Each number is 500 + 50 x the weight over the matrix's rms, rounded and kept within 0 to 999. Layers, rows and columns count from 0. Numbers have three digits each.

# layer 6 MLP up, 4096x768, rms 0.0696, rows 2592-2628, columns 128-255
407511510345553546541470487450500478455437508400440579540412521438475488452450559614607489424454480503541639515466447498592498436545402521496491509516479485477476544557455556362567588402442474435474499448543572475511482539429437456439534411488579373561454416490473477490543522579524500583473361403551444509551500542577499482530455420536502451512495470506460573531552522583511562533473
587339520553498407601556447574458453490473512397476441522493461508504550460521490504468540498488541510482512452500605487429520420447497449472503538451406455522482553593493516444464445544477523483466558438515475514543447512567481489578521465494561459481447540520535473524431555434516418562578558502540458411537524485453573566588583507540462564472498479487578494542557473513534475505451
463539492477525584502588551501440513461560457540518505436524482469401519499511457436496497521491517454464444404502468430465468596513470532614551499413463422511569503518492540484502481500511482578445483536499582525449602505442457558478502395440563565483487483503401539614457481452544465488443469500551321494533518575393479487485496485531504432495410599569611489531522488499534583497441
490437507503448511508468461487453576456462555525525579608537541510523536485592432538430476452561546488427612480501540554537431496523490433585453519421440487512496479532524474600522508551480500532438501447434512639531462587547513455465387507563520539524500581451579515496434553507500500515535498494520553531516517522557400478518514495567497458496495457596510488531534508491495512549607
483404490542534514539456519538528523434570617535436535552444538573464399532484434496492524442489546518461528529549402475522476442490503521497366488533475553507467464505405493433449473536551419458552426495491488429501459536601508532516575517495391491499435516464440506532432475574553436475488534533426569497529492473528466507494465542564480440635523455516425510391479561453519485507412
469582497537480576506450412463521536455447484484483508471502497499432484457508525515476495440581474519539431473497457519555497538507560480457466454523590504450486490443441589440535492522503429439438539497409529525564487487480549576472539450485414556506419437498553526537537501527527503527474500600517499560457456501510505516580463396479488456546541495573548480511460442535447418557411
529494552457520565450433490476575418595434380481501464550532530530531521553537548474421466572442525601464457447507551450517488506621544535528522509532507545622427552488506578589537522533464527485505519580504480471431477477462430594514507558522545569392561412471545510530509474442412467469437511491549552409440525504460435407552412505468514543491530408598544451551473519482397526445448
521541458464507486469495450396624527553495434481536533525553512401545353422506466521474498536557496499391572434495579474525438421516478577481523505542482439577428511546399439495572504580523481524494522472507495540552439487467448457485486553438569526563515510563487553599488531509469579491522446532560426571503417476558525527439486517545546495500467515527386549388473609526583549579561
574481488479452506518379499549511510447479572511502407541463439519507517508575604474472547470448474484447446464509487418462474459480488455521453555449508600507524496558494422471511525447491554512575486470560544487490492512477535459485529587508607505446565495415494564453541542441470491572514503543459548517513491480612567477508555478451557546521494455498469433481506440537572505567539
531402421546559455481499516522480535545454492462510494514525528536518476518583514559538438494553473442571495545423508476473455490495507565462499452506542520432496498495458495541596518572444494458537436473545471501510502424562583571532524503506488494519472592575515515556541442449521510506550537510395531566548529486476390472526475455398478469534520532506416487521507574457419443494585
480487440495536457463476520549449484482492506482507448469555545514440482430603556501539482559577414448466481494487600482480561471504497525595592555484510523545515447503528536517483550467532515501570528420532450469544471538470541489445467524441454488505460456459465468573493535471463416464551411542496539518563522411513512511494510485475475551502447529521435525520465504562512483534520
546552537398568503450508523459414610454587545538511501545515451541537530459446470539456505565462455534424538483513505536504599475476560466514484542413433523545500443479518546432402506462584514440578476601485441481470501468537513520445544562442508513458617461449392543481611493491463484475503496454598450453504510510520482467480507463524635458589532452413507470452531548469456536562475
552515446501567490536426435453488417406477426501442460434358468429479459483527497505469551530550552502392467519468352530561467521524494569522511516424448503466485444452581508514525430491453499386537606464491490547484532429488457495412454367551406426527444541485437555488569455540511433525435461497540509538482491513531529497579466471382467433491462503483398507467498584468518601479404
469447502529460538546424530527582531501498566547528560548444467454530545429578434501509475521505535447564523509533574415557510468490503558415461549563527554407446534472515490521516502475586541491544538415561450449505496560546473489505500565495397516420467490527416528507492500442527568594531560560565457442514451516462449452599557570506569447465526508527402486446474502546545480610521
523536507437457472424501561528453521509500537461479550503488563505508532627565493377515551569504421477513501473568551432498509481532448656441561554445445510467558550524454473597433504453486483435581575545507549532545453448411551501421535585450531467526448493490525512492553481456508519519528487603593512497486472372466520542473437560543580448545502608566534507499477391510524460417533
538428571432467533425532498520491450515511498489438448431517634490559471561539532550466488477568520513468486557468402622600538532677522551441544569495531498482475541511569584484411530445463398518447432492482515483460527453478465529530450498499492432426541463496492509560488524468433442464410484510488548518483512487520493568556528427574485531440463502404419462419491592486344544513597
420478460492543519561398549494637548489551590494443488453504514487528559465478502496559458513429547514494362464526396486478535499426442607512495474625456501612514603559525511476516511658454565398549474545624519608494519538448489569422424562511455490434451427495549453466514426467420525440500502442480424509528503475441532447604615516473470590469481493631603550531456409582552470583467
493487401523517522415474379488451526521544507544453537492481527450402580613496488420488603585557466448520585554507507494518483578448559553480534428548601524557534491469472526545500519474535515477550490491573508521484495381463543586481547617472510459482485533464510441537584448553564540485499469477578461539490587440542497574422469460457545451506468594530483513580488549451504527480449
468487587489511535527410494466542536528533528478486531419519559448488480527553451494464427554509454531518548427486466548464507476567533534475470458508506524443504523533512489483481442574512414431433425537436490571447479550557444516503451515478455526473456437489546530523516473463407575423444482474541531554494612503471509493479481459480501574500559501502537489450546514522530573585546
422549474616480500517383527513499509514566484476565459665558486521568524587490588472513461597556505560519303443531486469460545506508537497424572401455467602648500548491522466560496604525460491617470565485420553471553637495574448562643437564500526551438519484457488435496479537484502539437532583430365491459460430443456509481478474557436484487510480494568405514530407554438391450478604
526499440545546465417512542460542461440554447553460458540573529483491500480496564506500615551550581502404506544523546539532507434525463533508524563473481541506569503539545471471506392511636496507487394510501634553554519505509558458475482489480476502469418589525405401541470623478448458474472482530432593485513502470439551602500456575542437517481530512458509557469512535475526544556499
461452530488476493516519442491610493483476549610468416498535381553533514527505523556572459567427442465513560494527479576384585544464637514551617455441481528492440423522440466450527549627496481470504488481482524564600505483533554424517477429483452547516559453454468507516596550569559513450500468469510496473507438471423458537506474509457452517563515508531486504542541458504495522503473
524549469447376519580498459453507436520500609489506527477543456508592472476574461501431358456515505546607543505529507463491523450475537462478460538515541510390432549443486616501465500426576566517497564470577564473486519407484473577586511496475434515547503510547470519585590529489457537489640497468434618542457463510535554432463532584470465441499478561510475526500386413510389408489484
545414570525472455491412495507477430573495446462529471526516526596526550501469533435562538437558422505554460428580397515579563551521505536502481446484528571510475455402439454448503460523480524522570552497504480478501553517554489513551346512505486548523446515523512504433558532443400389503550488507492580556503660525477396470444433474482607467495540453640507548542532453466548473507520
521470525501512452560443521494490481532564463582509429493386620589571472590642452514542529473520457485496370487610487548587552424507419415495480563455549431593532570433584560489513535602469506470521416474458530486591473486418552633570504525462443524520432482494411392457525500563506419493500558517578502474450482524555430481578355583537433484511513513524506490408516513432517498462602
461471623482551521364607488503458523519465507543511493480479420534473480475495507444419557511505504505559526464474387425381481522519598490468545605476420493410505529491529540449472540485467408537431515444480508478506527546518492450535448536517528491551460444484569528548486575526556525499505573482518489568464503511518487502550518516555560516488430488519418535513526484544539475475433
487465473598546540536423447445474416557461479508541484493499505466446474565557457489547502582521519553446542497503456479432436491502392466417558502479517529527479556523512639519520566549469499428504512548538542472475550514499501501494447592572444485464531496519522447435578448566502500500522440443507540516512561576574526434523495445516528490454502498482548544534508467483557513462490
555496540454420549531545389518547470524432532466537470455460544526506505381515470486578395561567483569578557505507545547519495466527507477479482517432429436516594580450500505481460489406513454381515476526401603503385471535466527429492462524467507518530521533446405515596576489416491578487475445458475483543554484548596506443459497456447527636476431456415536472507406444559435580533529
453496597527525457455511562435453532471546471469424432408435493519553493452437506525494549448442514512502410546504595594550514573516542456516534499625512585508511472504499519496549440495588539531535481530439538549422514522554390421498542474467543478432452592490487481557461468467553500507464548412486490385453466544481477459433493554480460483492495417597533533535507488457468504456561
468416516538509542541500470418449544521510499561482600532529441423404448441580554528580509547575450488503566555530512521549543476410465590518378472472566536394547480424456520495462474555506478517493526441510378483514596516465540546498516453437492475462474465501536508465525441486448434558499462447529564476509504402521497493534445541597455543522504563427505505496450495460451499460460
399460503518486530474513563474448465530544543465490485489471538519511554571509476460531531499529461493448489490415452449486494503402526468470535511578664593505477510558490382490565521518605433549552518484499498558563443511505552568544491522611557588514421522515530494534673500573596436553575473480413456497557539604505593502536606559394512487555489441392466477462474581476425481486451
599557499383503483490435478541488476501458573478479494487460555541579477438471468561508533524471491409537494476392439438535555537546540564512536558503551526517467501500550488552568441483520536459457442551567577554437454427565517391494602514600536482514473434462456499494471527628427550561407469491510449537530510511433539451470443545461551489513542650534461426561483499516438472460463
474503571542523446484534533501494463450481457507486528368532525432483461513487437516522517537434532516512492581549467447507502521573613555486530480493527356430491518507475523466604454439509463472517440542473495485440592451538425521547533534550521460414591519500624471483530479508516483651525562347404601536458511502475558449543535432496595458412450516565625484515512475508483446450482
510434504503523486469462500445515523479511489488494492516518521462477543532474548486467472568591408525457485476525496532460543490454524468508414501546434494486481438480453466482432549450504563532408537450438449490518476448500437427553499470524511552513415585442450399491456469526556484561413568482504463524491493452571508476475571587426491479565537462537481542533416473508482502459470
445441501539490581519435467527471494422475456525603485507491533412421433504476476564532455426483497531531379504565570431483513474482455501557527492511560450445488494498504595535529408478487411452456470510474536499458458522559530556501498540470480486414501475512488489472438472566618571533501514512468500588580561500538507504506548534513518456457500508511505464464548500515536450566473
501588540490448429485564478539466467511520486481545438616437530494536567461494465473468605463555566470491480543481444523488441475520514505501470518506518571466528472430481497558545466491621446539488511542476486464481476385504574489509462488481484455533550566540544432422522467503541537474522460493523520470458474556462567480480447416467467516467499448557555513528500519480496489437497
487408513503486509551523463508498542477506470510462489504542461458576422398489555560434598401533452484497554511435529382430604474497517594446513408562477448480459554490471491414493526518525488395498480569521525501513485443549552492496505531428524559480384565575458474525505538522478532447490501555536418535456494493499511516518519517561426452481522461487499460520479616462411516575539
# layer 6 MLP down (transposed), 4096x768, rms 0.0659, rows 2592-2627, columns 128-255
499466394533443526481550498554527486495465474523582525472478516460531598509545508473541584516422502484473450505484635495558540549478558476503510434601511534474527481627521522534595454462642552484520471509508488470521508501506508555454514513419477495597412488596476527548562511440384567464510559478523511473516508581497525494476569528548542500497503520563522555489493450465479535599407
452517456570462484557560527524547581546556536367508522476525506516497504455602414536456515489437502500463486447435534482469470586497384457512506447526453366530463628503501449463465544532523436509540597479567513550451400481553468518513507500471644465493514550486533450435490425492472491450397455521474482510460494605476548443576504525444515529529495522456534397505507471486467451416436
576471619550459483542598484449492469437547555383465589540520412513490499495442488502541497537423482449485538513561541524632537470483481411541532404491585487478545500482487462539523424467523433529490493554471513444437394549523445478508561499505482496497598442575518570566528496525377530500414495586549563548506455496478473490572518532463578520469481537481468468600578577505499519441520
523483456484577453525507445499473499644477494470483546454428380538445548526457442468436572539506489443417530502510471517612570479635480374436413529458579520423487407524457544501509520590445412548452493414451500490503490560521542470529484525511534451455479505477558493428546561445507375472499535545601547445445460473512476446432493509540508494574453492458526529470496507463422534513379
582477535464468502506435648541569485518462440598505481542419469480426514544479571498531593467491465481518543495508491466517505505525563416420517525463544471456505419555499566498446530485515489420474554453535560464469490555562511409483540444520457522550583460449477516484529517426459499550466517403499454599479499540454516477439485495490450567492552445631575486550439485584459520499617
443540489470353577629514504540516535468539448517444549468589542543503527530479579434523529460506530517531517501414480480516582425492453463613521510480519482579452522482498549441553571500517495481514472598523555441480543527551483500523463490486423521539499569574356510507461515386508526541476562442527557515474456484550554479588476429529524432535555409503542454523496409406532485445519
430531547467417515456530587466507528529463493607469439529512610480418465370453585465495434487488549573483460528453525523470539543413505491430526454493455528495562477479505463623587478471478578449492501544437492587466511587548560474441529451528462584585512479454490503555507539558496570510566543426505469442536511472483424420444481438560420504496482450483510469577539422488580474413563
423540451549534572531417489461623529509498437457611417588534414495471560480549389487554578428505664631457567466533512565430539521497537456502480517495505433592378476512421390588658453619416493578533495509448507468575412588526502573424478549406422596530476540461521555503506496546518552563512437495468403502529562468533432533490549461440520551565486556489437519522598559533484563509494
507588496455611574549429523448518542483379428524420553455478510568443503399458574489518422497492565532572543462490546440463546548491544394443495492472512413464559475561454532553483566411555487468543494482505520455428564552516415536507541452494524448509518559479497417533509581506514571466538572492451561604520503500556546462506441529477476460524471610442509538530547509549443385494506
581490429504449568447453492522527489456530396594523507504459535499437552552480575486498578472572463513413596508513517547500413591607452497519555570492443476496536495543448513467523518503501413501515547454544447438503492471493589475475456448490493508576545466527539475538566487519486476525532483456528495519531496389543523555432400510519462433443481532414499459572552483470585433409507
486551526577455522505533540431456442528548446522435481471556565510444512543460586450414483534503544456507500592563453473440402532540505529565481520473569488464518447547474495474513484493476539512553519488512486529488544551569453470480509480490486532630450514403462575572517456533457518570384591419486533424471555554506526476473492644527479564541515476421541503542453569412500512545426
508532478569549492404443528552550526464360474508578489519453444467443570452497532448586529421424504512524537533571495403463565443515525521508479470486490431502475527480570504521572497542540518593483493468450476513519426387523524414480491459523422506437531535493457464554434462564481492523501491436491459584534507499506410464537525460513532494466545547516445466530586530526500480547543
487454561530533511425509529504544473483603504547489592408454521498501505516610461473493436460466477557522433390464504405491445483597475480571487508524472478505571427404580422527534543485399455499446478562505484428549535518514533531485563517547417558580443510414513434472434414520579576479583561442523568483491419521440556555463441425474525508470471506582511381579454531496500502513473
505423443494400539478479560469572510563561574558595598483459420455498438520486522432437440560387473558484486470495571440501489425492411554506514522543465530450428523511469499437508519469517484455592515493477434450539484553528473460546538501450443501545502426508544526519425544522538510492527580445434475469515493538543561465615581441523471473528495595553532526584497419553497478531544
511548487422453508535480523418516555580494565490443512549458543401473574501450603496504460479466522476548637472502505513487588501572509538591523483461454626478582461525532379487454472532403487476492448432551494503572532565558552537468471484435502501429435448480520450441504513632524492487531438543592547449475452431594516412423588587478477523469377596491465424449431498514596525454497
469474575491470517529497521514488510522570535654501549562439443562532451569446533474533509469511567593477481523496492531525552570519486595454458429499518458508511428473427545462661455563558489474500416526490562540495623457531584540565528515471439538502456429422535607539507547406505592459456439406491545512527428517494582462475493417544478433477471534519496523465510510502488474411580
578526475469543570466501473453501529612564501412471451428397465578551505555538445420347486595468446560511453513597451556551436450502486533495481534538521511496525492539457405466428570455513455546478485453451571515463572491539543493458567446496456441522484494468523373415542509388470458478597400538512456469544537519607519465536483488406478494436520513531465478457503515514434515435604
571514530539518486500574504502341477544532555457454562503561548533602473520463532507474499506541474417491465499501513500467557576477560448497411472525545437609551515563480491449521468480524542443554506447485557578450606498488470516443561642473469482543542547476445546519514481473384442482520476469551468534563516482490430486483480500453504490474460582425587558543550476454491524544508
441613573504588509508471485512535523461500475512491492426461423607612512520490425547511503448526497459588500417455505540420437494493475548439529560467519515481444483441514447596446494559520483472469458467431464491517458433347443399485522571496485508506483624559484476578469562433409526489466429469511537555407481436549481447459589486534445460468472475498549435497497457502480522622526
532480466531461543554509506468554505472450505439564420476622540481456474496456570479481602519553459522543405489455490481477583564478453561541483517454533629572536464521576487490547589557593428560521524484485517522530534557597457559542536453466475567507560448434397491480545496431561440554524602500538519481547386394438434566463492472526438499481469459494483416510437508482535538464478
558460500501478483518451508531567448556591542480496549504517458386500439492444540470544475548532462534508481483521624494512492499476499590522533538488576505515526426431577589520451491524462591437574501438502525549495568539616493536565493501455563503556513572550402481555551480488553501548543388469439463543524532418512411547542478622505481496557477514421555486602519493496475529487564
511494532540474455497544576544541456471477428481560584517497480637523592573499552505488475539520590508415455517548503457496611499474550500469497510498432505539478533504433555464555520485452527525521521468505516488554492545511585452482450458563472529468564469486389573354460449509478531582498485449462582525400448481388504456449486435593432468461451497513522483537439503539454435539439
530525482552481516502525451432435439566488526411581459486506519534511525382526481504430463627468400607543527531446462483540539377496548513542461512490472519554473507472527514535425466352482466527520553527534516493468490529530395489542505449481547525477545467543531494510546446520454624615546506413487497424411505485549600441496507617551554457463529491527391582439443499533515509533514
497504440544450526398441534451436560522509515502499527537504491516489427500585490539589524497486422536527463488498563521570550552454510474442489539516483551535441526540489463461513531571511507504420524506497453539408451536475564488509504487411444467503431363510464483408512548500532524511548461483434418456504468506490372496526411508514439452545530521560593497487515472517483447543502
544492518524614521576475544508484524518578495558521423503492643562542497546566469488467436493500562499494475462474483479534528486475499435529481415486535526497503539435493420520564555577437465471497665570484431571515494517483546549551500518476489536433448500502463547574499640533503520445527507533508540518478491467518445593507503498535475424511582545505563505502437571549550554504510
455474557505465457510580533528539521503480534452509483554516505482472492399465541512603493509529477461459515566415428501527549562467505405527575560513462504510525481598491455505479551516491443425511486492502432527460482654484482497473485486562496554507530514511606469503430513426529419489545593473480505480509522509482455499508551550474503545505526492533486450513524543510531432493526
530525460487453472505488457575489502566461552475507473444536468503529385487498485477507416491551467540444529594475477522513589524539453478392514500518509470552482439545496552514536461411465480461541439450549518464522473524532500462503466483505502473578560461483594580470496497520537425517502507430532478550465498496533579568509518483564478481449471482553577416476456542417517502538466
529455466544501499591613481517551556491412620424582449520499488539394482523457523440559477459529405527477535566462468491434435462562550450514483481555485442432467537404518526523527509541576587511503382487479544493475466506511472461498484468489495491531564454438418526537532526471527592557573417430467471565565439568486551372455439472435459574480544533435436532473435405562530547486495
576522451514548539499475562541465458482444529582468421469467431483501533465501478443476551461479522544461526502455467490636453486508503529529451500470508489558499502603489497412628555468469530464459490528488455437526526526457489527469559470477525536543520489478402417571472558474551512447547569505496565473492540450516382510503540400495532548396487591423589454527499400461415541431512
520375512454423516471504545552506553461521506472511501446530481473494505430463525469528533445533549486436497578469454481487495470396564532484502518504424479473512535545417546472457523477454510411524381563586529498539533463517491589483583460513480499522445472441557499492565449493467353440548616612405525532556491476446475508489505553483451500507477490461587483512496477538497548423503
422420480413421522497497450519581489508532543473476543531689484460432518440504478490517538465573508520447563414475586452439490518442518511508568542447584579581586460561582432550522457494498505508520510458561461513367472478577505434489506446466524466495493489563423573487514430494489563495496531465460476632543448501479518440447439462491542466498490411552521427573592475508547489392555
548423402449499516524492500487610474598450547491506576505427566508540518499469537428401609482543486554523510553529469605556449413520469489498543489554490522489504450556479525504481436333552602492471499545576576533529506486458525499492564394448533516494550509540575438480480533442569507520389565575501543508595454506494508506540539562491478437461508518511425597500582483575516574465569
571494513489556559561464569448495553454486509637466467430516460473494504477506571497539507441445467529492567605457461522500532432495492422443500504516593473514592416463506525490420603533569459548489553414482487450565425474491514524574533497464367580585506573510467546516418415461458493524580494438479452498541527521453513460369474531510421449494461563512403541485475520486474465479608
511511563604535364516510498483475556495468511539585453489581543490445418473494511508448498401549514456535466454436519500409527507495510547516480451523384468503432540568458546504481475499434527398484474445530598581528482578510432458448470546476453517461514432522529547471446472488542437349487597502482493498444511463545588449500491468461542481478553401382483493399435530609502518538578
520470517518583439482475495519570497546523503453423454510463552492532504500488539483463540474530452477530568464476560467480440499430498469437520566415444452450502448532395469523473558468490508515455515445608557470438467567517498505456449521522464512540517420507494504486505516460515413549570474482484513524564407525636510524496428577473467510436489462430595515460507432521542465476562
530586565508481366566594471642486563463555415526503599489537551478497495489457553585476484434646542524465571568518510562471476568396447504461520464506510556446515532403481487513550477547467488476492552470556489426550471417459501456497477516431547493548583404566484520462550452509501512533534465502499464486520452543525540443483515509556538478517514494476448485560471425527483469434482
# layer 6 MLP gate, 4096x768, rms 0.0701, rows 2593-2628, columns 128-255
548524456443539471529556580503495534468569497534521564542558445481512454438569440539590496532515519498522473465503525506492553440440481477511480490483539569531488538502450428411458530445476503488542475574468455531592542486531477483545522508415495495468449544502541489509521450508522415636548559601502416475523535570483534488535514540509477484532567526478523525481482481476462500506516
571517474481460465548550500641452530474496429522603577500453499527600436571498522539480447453408442474479551526452429652485496380463501380463403460457518499521506537377605516499454472502528597412595480408480439565520366464551482521475477515502533460512508503485465513476505514452462577516514466558465514483440436388497529508553451508436526424462505428422476563619537393468576402498557
545516444528438495582552532527553456547519493486476503477487446510488458473588545592528422582463510459530513527442587481484477493415542487471529466507415397497496503517478441570544432586486526573347426561481508467553466489403544531518550590462517473531498414450536490579464459500527406576534504517433434427489566411497448539527489480476592504535471561462495522509488442423484569525527
479541521477522547482523512511508504557513504518481452467535533489392474577531394460523440566502507498524493583531510514576525459427400533529487452525452538475517570487530531524470413517537512506519459555495570385520474429525557473481544577538489520515462466541471477543383436532425561492422492501520483514541513491526415454475471523454502524517527496439508545484564572545544442429495
476442427599504545507534466560429450549473516535581537537517472485524463543501430459432552546464558467562529582486470484583412542475386496526520445520429438513517461462508461546475520483505498530511503528538432522464490491522430401617409590515442475494543477482489454554539460508464435502496529448501503518500563506492512437488476489513564465354517537436461485398492604518557512422508
557552456557503447459515443455467504383491524493515584528440484525488552394520526505540530540529502601547536607598541605516564531528449442498518483570493479401455528520544476478456507505500493447561487555526570422457490546567523564510503486475544470548458393561464442494506441612554525483459483440528531500510456453509475499502494519437516530471496532542520472422450577491614463527514
552551556459521458509514550492426428512500501533411528454489516551499563516506547474454551507508537439537424617467457508506517475444541414484458481536487548476575485542619603504464556429522505537333492458564523501384569435483555527542551438537525478466470519447439420435453513446461483522467548549384529481518543575489530529516449485590549498448458419527595353495492466391462465453509
467549469517559448560499526499526491499585486500511581470544493504551596539580516473537463505514475484573619436574516480585440457545478586486452485480403476456420517384534556390518567510506562494514538553594560519501439478547445458417435475480479475494527549487522539451476462469568504429528534492389448465458503448474430488440449570494576476482381547545440459528569500498488564510538
499497552545517468522495449472428491525441546463521517462457492543467488512501434534509523467550457548453633452560518560500498481513565468563497432448472577455530506427584566467458496535437530414463585466510488452490548433519557511421524507498431373508586521553572521558520424452586572541552537502413486468523483460347459492543520466509516543514565446543506515503458443510536578524484
495473602456515507501489480504453480485462448472513563457411566470550605476492601456518416503506569523498502548540462553507518509537488541547526435537588497467473471494513527478442485528529444549444533526456465521559563517460514427439482439584513537586552468508446542429519530482450438525509478451476481516519525531505517505492472461508467497472514542489620537555505479511478538458475
541494521503569384512515465474452489491462490473490414497495460536588529538543451455509459487477391535473554517420484558532599425527495561558514418517606474516577555569432477388436535534469569451432534514500592497442530511539481489487501488494538559614495591482548498541523513477487435465534512573605490520457507533589475502576485553516498471540523507482507484524495533447524482488470
419594549428525533473474430437460521559471531460468369499434434391472510484522513461603493420463423539579593470497497509452503463446429544420471551580576519504499455473538476459574493551541488438489543552551519623518514401505559545493374440487539468573524547545413581418546522518548567454362520629490553570569629446560530550446480496502552432481494606578481498518502411522498530472406
549498509574521526470519535504467472406467486572442520540448504426531475463552502595479425453506512489538542551439487495469475508621525587487543495522468519432444517523460501449460520480507445500477450571515422434498483470560440492488450546520498514515490525537426537471437596424503541591533575546522505527541492504513434500580528450471561469489589535416381454455436483463469522629502
518440490563445518507587495556545476381479459456457515408501493436569503476523546487577576523448481448442443388512413399437571464465423506494515509553404502595483512428460504488497510480548652441552511579515447576434399481446521517484529575548490555376556511498500611544582466598522509423450489471662516477505544540413469450585492444412542532583532463387487568620442515422528574542524
495588438402532473476502500443476531422484451486513514573504487545471521453536484460518567420515518413401454353631558521486385454458448489535646447515531456573540506507572426487505556542376450424452634539410512583504556533429515465486485507579471528521544536524459473473564492482474514529477534541527485509392493465488574454498494548515496592456560511481485477556434504540548519567550
455478535592453461529504512620508528412367481503512479536594510396496399448549514617561454519510568511491547523538503445437582581507480499461410563552453414599486557460487514524522434534433497481435522426484440510411439512527568493463483518531486538522497474522444511507569519602587562448510586606532560529568447488478580551408433451484538588460527424500566515532488501582529500495489
444488432508578450436468525516505509555438476467543513520443578578538532550460579525411501521519492552585486580594384603660429560574573526569470478512486499414486503495534428453505472473437464533495485354469588556523406439450552516520529458487505522513514518485492425563574427591492515517502474523592398488452472485543551531422509408475507550451508471594542461534469523516509468473522
444480532465454507497553450459440491478437445475523478521468479562543595438476438521481523479540508467485431420503545483434474425495548519605504470487533470496519457519502480572429499474457480474473445487538441541499438472422423588419484539515547492528492537443466502423493533575458507523453481483512464509588539526544555358390532427523483481427456491546524454497502568537469641450505
527507489529565467488484494459524519543437546440435477555505488510469541548441516573567426519512523472465502493573511488465487516567477454484449465469533569604448396462518499536486459562439491435512392561567526583532466487478408547537547539528552489456428455442470410403465527445571559516390516530475585488482437539470479571522499518568434538406403429538574502404467532387410516580572
541454538551452557430493505528480519497510495530580475409618499502498434499534564525512495473563659388371568458510549567562558552404446467502518574484442541541592549414515510443485497489510538581416486623450584541464536483478577498448457387467492611632411450574501428539562618577465516531505561493468644505523512489484538511518387525473435546398518432483560436491546489510523516463520
557375451535457467511544536448522461578543491491482486541528369512488566479498505512498441543576519491484495502459516583532537475477560518505505446538552501459489512486524481498530418474404437496508517558519548602565408589526508475561544471623533532481544495452522578548450552595562437412457442466413516486528489547455445530506479548490583503542489498532521461520532473519467556521584
452574565483484532561537397513491460525598514461569502435571467431462465460511451502542474483472532579446582503525501467510490441508480495492517452454571400486508445424497579430618518462520487435434549521486487515541498499394463610547499506580484561423443545449498421607592565516559475518478593492390567530404438625467525502505449511442546432570508506528402505471468443483469456453440
506578507477566405483475528492451511488502406495475574450542522418476549464561492539523559546603515421535455453494544538482518542547465458469518547459528551519547503565505562537504484433569436550446507495494574491578522455433487444544511491449579539554452501481530476469529502580523501489499465493534434545562443526438458534446560594517464495600558514466459528519586440451500513433489
542502416444552467490449613573474480515489552554543414457464489461571632577581462531433503421547375423536448512485397496505551452605477445519434438527460441580430463524546492498489487504535490443511531415600443511485542566478458531432424548469522505551443476478520486456574572513500449415425484526519440553546512468515457582570493582476384520515421629516535566581477532456540534365513
469429466420408470577414447527491531532497434593444513433486495512553466437553437559513447496419496376413479512497461580560571495478525480386590460469449567514369473561479500552492481490544504462518573551586455526515463523480398516532529465495486541458467532477531563491410497488437458431463497520509590510503572502553488438506489496519475429482537487515521490435429523513476521595480
495480493516449551536554526543475569494491494437436522570509530507588511455490520538499584465567471468537491493468495550551400532507537488533467463465544454466536449526535416525488475453514480452521525410466527494510485552507559505457506442451553506534434524574560492560487532473502492540477516520425494453524430435462490516517574523535440495494458569482519488439441575569529531498489
593518530522443530586467476494526474579481510465492436527469474549461505506537472465534486583539455512597460473565419532557524545438496429477526461445520475555542515516422507473469421488563413405510510535528492537519460467462479491527507560444500483478460473423483465543492605467485509413527509519520441480498457536474549477469430504490527549498574427467465446550506510490502505536451
489516558472488508598515523473485452602555556531468449479467476461452447467559497430604474483469532522447470470503532406504458500594552472459463449490472552509548454438539497473466521515526480458483553462433395466475488556517471455488484489448474494466509487512502531513547476523490501509541517488509509506464422534500474482498471455467491525563517574539462427512532500470578534575479
486445495511546558534498421534479468537445517486495527474455538510393522409481490479453478374497495514500481381469504488480548547497496447545481460441486584466541563422531580518506512560512546549444433566557442517563396475495561495447533534420509485463516489517504507416478535549491479530523448480491586427528495499519516517533354539525502500502406481504527537438463519501415495524571
560553437535525507455448540439435606452498529552511483460558448590546581555556474516445427503486602393588410472554505479447451509539459600499525464530452539501595496468444544391558465592439544519506488444441602558553413354562457492600537560570439501509527597476541401436429550524574404499510462537496546575602509427497541590529480493461500488479531555445459470445467458517480475537490
494565494627527505454496494454553487486535460533527485475495474446396473509495437531549464491522443543482592502575523443400512517593448518487510475554418598557462535472524520504483564588453512491588467402457492451510583510462514540390456527493467553488455472534501522458504502407428457507544475479455443520505431484450582477588475437541383502487501542423547497510518485406457527475540
561499340469488546506553492466461519488526476524462560487465500501439553477497539463479504484614475508631448569511557501458564553569470548483465475481477495442543475550544415505470455565521381511538525494503512481520515543465459394422519494491491501526423545465526464551543553458482522463504526514608509381524523538496417508512512553524472430514556559456479392628556484548481553460512
489536570467556529547544551548481546552427491463549440510515475517524558473495517641465583510421524547455472460457504522512436460547456505535499451537524458466437442464478535491549561465479471493480525507451513484465519544455494485508556447420543407438478540485409544471494550421557464592589520450504473478471447446549437508624495423527469578518581524544454555443368486456512455504510
621506516452490425465450507528549476535570557501447514544505453511473462425483487408495542482416535486462480572502538545542459438508467553462508511473461491594535536509584571545533534537555562537491486456567552476522548595463461525436486462464554539528542462494479505527574512480507380548502466513489512394458518493541491491495476537465459514439446436452562494478496542440424437499541
469533558496378490584542498476480535465408420474536517484480452456609487423551476652488553578470444564480512553478627475614545466443510477502513458501436538583539487498562436536494449420571485494424470477486533531468589468514458549511621537428502458492497581521446483530466513426547520516639410481428419587505450464472585501494594457478491516518570514492530484495447504476521489468534
541495495457526504543449513501472428452434501496481428431455532496528433479451528445506514461522511566488509565408469455449492447500530530394481414516459535428500534426598450456484486495487447493494487432511467427588546546523524502460491538529471513597478545465439435451525503482585512457485553517587493464505388498520450516506495466518472455529515507455560507477597427514491449513502